config = dict(
    vocab_size=1024,
    optimizer='laprop',
    lr_mult_up=1.24,
    warmup_steps=384,
)
Each number is 128 + 32 x the weight over its row's rms, rounded and kept within 0 to 255. Layers, rows and columns count from 0. Numbers have three digits each. The size before them is the row's rms in percent of the matrix's.

# down: layer 6 MLP down (transposed), 512x128, rms 0.0873, rows 488-511, columns 0-127
# up: layer 6 MLP up, 512x128, rms 0.13, rows 489-511, columns 0-127
down488 025:126184111145158109115133136154102114072103113147104150129162153149140135047111109114131126100000108116173129125102148122121064128104002108110164093123130109062106128185114170129147116119146131113146138108161124133108131147119151186118133099120127127134176154135093093106120112136154061127071161154149135107119129179156090075140135129138086169145126157165164118158093141099140123086168
up489 114:165152132157126116127128141156133105086105138115123146057125159189090119103092093146132136169086142067104121134145102136142176089127151160182122141123080094119157106095142187125140155168142106166127150169114158153191108135154137106107152112144197158101090140150168127119178210155138104123160099143148074100101148080144202158141149162156138223084053149116148143179102097139166100113092
down489 120:099086146174112148102140183152077167140108120141109154122138060085170118153104109106086110137130100104168127109082147140108127159150118140058105114167135110116144119133123088149080097124109187099072141123102154048074160141151124167104149052098151111160168180131178146129049112180090079105113141166112186144115121132148114138117075115099149123138186163121074120044135131142101126087123
up490 135:135149097139115127141145169161060125149077124164154115062112131138103134114105145109108147119129208136093201155110082133152147161145127141162118157158103113160070138123092104182174165112114113130112026212123124108138138112104108115075047110165159125128096175086156197079151132120151146113178079109158123091140092138127136145105132109089108091124123149134118109060092101129123071092135
down490 149:111110170098149173093086151149162179150143084161066199146128104200072089123182080095093068118054115172204089092102107134129147083117118105121144125124147126123187147094121175111135095139121161133125182108088138109110117107141180147148181172151095124143116140142125126152102144130033192133138142157109116112146131148095171125125142142098164118152088093131079125137158087119150157174127
up491 056:123132109086093149150136162156108153143104184124143083143127125169110062143117101120069159183170161205111109182113128122093148149144168160097075146130141178106115082079115130119197123169091129102122120123120163122124087139106121148185120128072185162103098066143126174183142121146085123150151117108104203129129038127136173111138160139171162105074107117079146137131177129077102132138105
down491 043:122140139144132145129168120121159157101133113127093143122169130096144185094145108157163153074000135128111147118133107100073087118140043099120155079124119128057097136157166188120084099112161148187134156124135127124128135168104131154106136090129065111155147143119103098114128100093149116084074117148129110120082142159206077126133059111096125153107102131189147101164136113093132123097144
up492 120:131141177079085139132177140180040108137134120075125166127112128133140096118068095083077126140136141141087156099135139131167146107193146120189113110144104111096106053108100157157132135144130132124155085083119157084143112172104101118113120125108192191166080128131150098113135161158107164125090170129117171126157098140065146140132116114112138119104133075125095149131219109139075029132157
down492 101:148181097161135120101139113100174118115106120186122090124101080100137194106189092160140106119121116152140182111109088128183074152067094106118130105072109138155112142158195080111127145150166111117170096146110146125118133161114119135080101101138067096127132146097142160087133137123160075053073136112164131108125151166185079169185132115133107098135180131168153109074051171136179153152123
up493 136:111084085112103149153143171152144109188095125137166147067123130140116110131114189114086147149129140148126113184169109164105126175115052134172079116153115110166086155118063131114190148113092158111032115115150134083170118133036164110096114202193102111116160130110141140165148125129138158133152100122141159122132118132081172135073111107133126170126145204091119129141150142121081140075110
down493 149:144077099098119129118156100117163107107123062134171114164100124054124119083139137186105161117198155123157120167161156152129159141130067100135128104112101147100080182141180122177128139084094136114148180154148100130137132073151120131147116160164096109131087127127133119144128046135179144046101075147171110124094136191078065112110116102098147152179155136112175063123169162146099159140106
up494 120:115146113105114071142092176094136113200108156173147128153148147162101094133119091097087130122100129164125138139119111048159199087176116133148158166143182099191094123143177127139144124153186121129133087146132091173066167078117145152134140129134173115098132060071131177114121129136130114120161147131101139162110157123133134185077146192177162131090143086080180106149079160156146084082108
down494 132:143146191156142118106135157123146170128126088143109144118148165114093160122085188198177152126118172121134081167186181141100101144086162084144100083103092158145166115110151191034100141122104140128167148108174144065134080154158106121148181054167083145150169164142160110133118120115119152143091165147207110091161098192108141137107080132127184135117119153133102152116130124120134166131140
up495 020:122165129169116085181101118120128139151063163140103135096065147108145187129106086149099123158146153151214136125168112105080153153122161108123137136128141103128029080143092181164135144144113159120147100143103059163072153155129093114116169129207120097130089148164161141139111143079165113162136119114096116133169172063100126123151161102161162114122155177101145058129117155122141084092072
down495 013:126115116079110145078132157155096112054187086141160122125161119155096108124094181108198128115101067118137180159113145130119076116127077120124120122092095120114235123119097142108115124105135113116134139099122132122140162114125143105142116094076131174090119164129096106135167050125097117111184135134177173161142060191185147132098100117105092125090117149110127144083102076108131122200196
up496 130:181098101142137137106122104143082114121149161121146146111098131090134114092163114089108113112125194173149138147079142113132183140102116117167143135172079118129082118128065100237137178164136111169155047157136091067145110097105088125088101104118202077103130153111089178105140129077113136169159094152087119126115120138135172123132139148175147158063130108141069119100065094092100122103153
down496 137:058116145098163141099073177093134152167139115125168076117170120110080128172092135133175116082124087142117095075189109136138116126176081136091076106142152153118160159134152153110096128160166165121112178115142137187173155076186204095155153154172131125124138147150135188123157083166114147132095117099179141122120112128054123126090109161110138106182122056108125150130174116178188119120123
up497 086:114059078056124113148172158126140092127132028069146112101076098155188113128197132138072142149168146114172141082141129130169164150226162151134115106125131081156106107138117158134146116144125088141098145176107112105139120184111124106110146150129137104167097167152140151111156108165080132128191177137122171119180135121084168069169156163132055130126117134104134103136132162139138097120114
down497 066:148177137142154160131138105220130130124122165176144126126103106125118146122070079129144154120000148140130164142119119163091131075139051152139133183127156120107128150112142139117161131123159119157098124122167168166118144179116102186120103081125133132120125121114136116121127131112182171198088073143156121046075081138164125114111108134109161095125202129138120058114142093093137142134146
up498 020:129117153141101145164152115072065162151075134141157142122093148097116150136170133150086082110176170195132131128133113103152105171141130124147130162117122161114118147161118212209138128073147115112136095125091107148111087139173072126107149100182151145151072108146198135129156147140133070130134144131184099166147239105142077080125095093131117118184145155104096097128141147123167067108115
down498 013:140159084103101126088113098132119144079166130154099146165121150155113097110113153165214117145128110103081107174210107111113115136121120128098115153106087154137224157146095065142073119145136120123136116121151143122096207095077156091166133099126136120115137150159119101189082111097072137104096144167133209155112152154094129146091120109147127088101100149116130204088105081147166135200123
up499 015:089119098157101051175090130110143138120095173160088103084087119113166180110093078163096101109125095152153162177160123132103185148121173109165166122130129092106074070129066125103176151149132129093182179149129109167114181089107100137105113133164157128098113136142126085161145087122124139151139085116057125096138150101115212167142123117132122153085142119096151062133163062123150154080092
down499 009:116117132131173126100153143141083074111157111165153125120161099158094142063116169099151180084111162109144166128097157135160048102057136151154122093131151066133180099122132126133155132142080090124126128147162104076140155180130121084097086106118108194123146166109114145089125086107160138145194081103179151144154087228192142151122144136137073093119158156136118077148082122105123111118171
up500 019:103155058093076069127081021120119134176061176146133133109131115100163193109122085119119130142150146090126150168118118172081133129158163140113141141084093152094055082131084184120160158129155142107123117146164101138085162115116115122167115169111124145111152098180170132151134119103155144147124075124065150122148172072056154140137155079121160113098144186095116135163084132139124104112115
down500 012:115138156192137154133163184143099147093181101094137116086089147178070099149131157114160103117061121133179142120091179106135090090136051094127108142115130136102180134137154105116131143128097092110115122095135079092149114104135111106081144063076142159140061203132087116129131085164141108097140174151192155160115048164172140130140170152151101120116102169152147078147102127073123117141174
up501 015:134055163122096123173140145167101102073168104108098134126063096143152079106100147161075152116237126160177132156136109055123133136146157099159138135115154149151114138114131154105174137139095143130129137133124145140146098099089097153116168109130148144156115126106128117185129074083137132116188151145206120127136070136006212114149158139156115160100093149116154141095141098122117137124111
down501 010:125165124144169137121143114159140126143119099189133115090198113105161160021147096108148187103031153136105122134132100157146144106096071111083146073109108108098162116101087158156082117094099110162113171207137161133108133155146160077159106163149153124090138123141154110115104105079118126176118116119065120075128137158169077113136051132129121138135187125114123172154147134122152096076111
up502 125:122108102055153141155100078128136137145127138067103067142018141185112090127132097142141087074119104095061123060161093145153143089099122120128121144135126145111140116146113136126133156148078138152054159127114135167109152139086087144146123157124172124132110128116139193086133133147102109141183209162124094126146110077148177143171135157177206146129164137123131102187155142130141112164179
down502 109:108112079100125138083145182066191056161111170163127175104105148103114121106161138115138195146042170126127125124131105136172161144145093159168121122155101130115093101184122125093169117085089145124083124138142160162191085155158104130090120140191069127111175057159109094109149102106118157168147095100160156110149123135126175155106118080108149119135174069099197159104103099133123148110123
up503 017:178124154104109165222155195152136134110150108106172150163108153155169082131176148180152144162210108172094149109110082098151171094101149092163192157053058104142154105122095099115163161148160111135136106149103132132139132116088148145121168123178148085159149097107055088196119119152127102115114164152137126101115081155102172093099124091111136177106129144108075144109150115130113145123136
down503 010:100148110163168137073109040119088116131094097182170147116122142123080121073136103121164120119107164048099089150176153129141119163135162139106123140143131080079095163121134150139157080104087166176122134141161107091132105121126110125161095138067191164082126101181192131100097122138106211147092137109106117090118128164205122123158155175129137080177162140134142167136112151142153147069098
up504 135:077147170130094084133199172102128140209145165102174116153059140108104111077128144139134115133146136100129156102098133110167122111161094116142138166135215134139068112075119178183151123168147147178108132115177147087135156161082092095098050127124112125165117114139116181109163074130057147116136084082187160144184126093112103147126132137118135156072159107121113094168129130137134121163158
down504 131:240120084113131166124082078149113162121145085123137135148203127107162068096111120154094135073172150135172109101113147178175173127073150156117129118185084130101113160180130091126078149107120104088161101066112137116085123046166146187144153106097133136107114137117148138157115183124135109131110132163100081183103123128153155114141132120118164170099123127121085105121097110097055104091115
up505 116:193168088108097133138083132153112124124128195120122110158070207125093114126095115082100095116096161138086133142095123118192148123153122140192126138138075114089149099097110117150151161149112124161096109113130121170102176114119102174169148132086213177196086139121154144095158166133155124124179175142155190084175047147140121100179108149135112107133134071119153116130168123125170103084137
down505 092:088145152140131132151163154059127158192187149133152116144157119107144200091161129117186125135125119129166152103130083129164205147163131135104145152079103100125162139141127167177183090086132150101140168128164120127148080162162122053158169157122102105121127175082140125098125120112121141031127140138115131093157116157108109127166072146093152124147105124171190132106092170116119199110050
up506 122:137102113130095209132213105180074144124170104086087085143147127151158075099155105118142135086112158108111099156166072136142115074126123133132149150189121136130135139147118149155154131155138156144136202186137131185166184141070089098088147162118089121162122150129134130183122119086135160141095174129134095129175143130105108185099128092132152109065139138054098139135124117102213109146078
down506 114:135131167139145089080157130082070068147127204115123106141160093111131121137190071152175129179064116104096161106128126073137093164093109148066168100152175124108105115158127142106145154129165206161124129158138116173126130077133158137153165155137102154153053145101111118166159157196084150124154155157152096144125162172129136138126105113133096118133135144117094121113200135048108090119071
up507 146:173115100113103138115097106136114167160100186140177138160140135213174143094096180077143184055108156164139141132131105099237164099093125157132164152160130100141115131074119119120105119114137087107100066151117122150106135134121152099095130146142190105153082193080187145126167126110147137114164131135127140095097130126129179085125124102109174146090044118132193133135110091086135125156101
down507 165:111128155129168155097137126186101173127100168172165133114098137120090136134171084193119126137167137151164143088142162084102150122113147127104142111105153064045167131122087131139109066092104151095154184146141180119105152058159157082130137068196144148128155124100150096078090144158108101109068107147126114130125189094135088071118148157161124114184099135148077105130129152122109134218118
up508 015:114079095141057093135099062133127119137105139149145103076090127084171147132108131138043127127165088099188137147157096061091170163128196126159136147114148200138048107103132139160173116176197159080105152169153103145106196096101091119106132170070135139138095096098143142127147119101122154161157086118114157113139132116155137148134125113134177086064133125104155151170088121109112154108136
down508 009:132140144117154110150150133154107107126167108139133123126145140128118164047121157123143143098135152139140149144097122132148050069087063112099136109142155100108176136150071140137128164116049090150096080150126139099134156153140148132132139121082145120109153168145126131095092076120144249145158161157159134115102106180227097084092142133123066164159185161169134158145095112116070090113169
up509 017:096080154105116119198114149153092097073153083145144165147113086132094145118093158138115167120185088115176126166089048111135141168122191156159115154136120136112131162136042103119164117158160132142162145107099106128138120127066103169103147099128116104128087143086127143175151053137067129115140176123199111095120088129055141068118077152169161141085129084075104142127100131129143128098132
down509 011:138188115145195108125133086110101152131127124191138111162178111137117141051120072157104161082120127181087103136163163085151146115134078099118162094049128115113132162105132156109076123086075101143127120126097131148132164098114169109140058118141179111070119107152144070137110111073108149192123132140104158081125136179161093166141107136093099143130169203158118190104150125114118084154086
up510 123:095110094157065133148139090171100119127172137109172132183062136150073086121145159058076125125119183118142077083099106155174113146126117154135136127140136123119133125111053126184161129124108110083114101048135097084140108154090066161137141150174194140159109151112152101070156146141160109180176166173115130109141126075127162133172192126097118129085106074111121112120128110114131189109100
down510 103:172175139140153139125204094084107115127137110160128154140179103139111134093108154109125139175104131127137168190153107158132145146134096111139094119120092148141205144199127138149130087150152103072228078120186107173144091155169156146081122136147084124071119104193101121095137152043200109123143145122153112077119156153181100116113107090087121140162163132133200134162117141128133120116130
up511 120:184142101146103111154143154139105095170159179128138179123075146125158188160101089057097092125056127105086140155156112080138117145145143143176136144125137106135164084152128180126137156198108186124107120145144099123170100087103165116152126129138158101155122103135131158096098178148059178148147147168139141183140094070070139147146105148133083081058105083148157131164175150150154065106148
down511 116:112079091150117151117141135119106143093130104167125122153125094093150132255098128184153142097123151148118136148093175129155133125113255117185100089130132094094107145110149153107091119121176134129113088134116122120121112110137189149124156127104132153138151158154106132126133165106163052103124108129109134130134157149087127123140096123152090112144162137156136148109151147234100103108133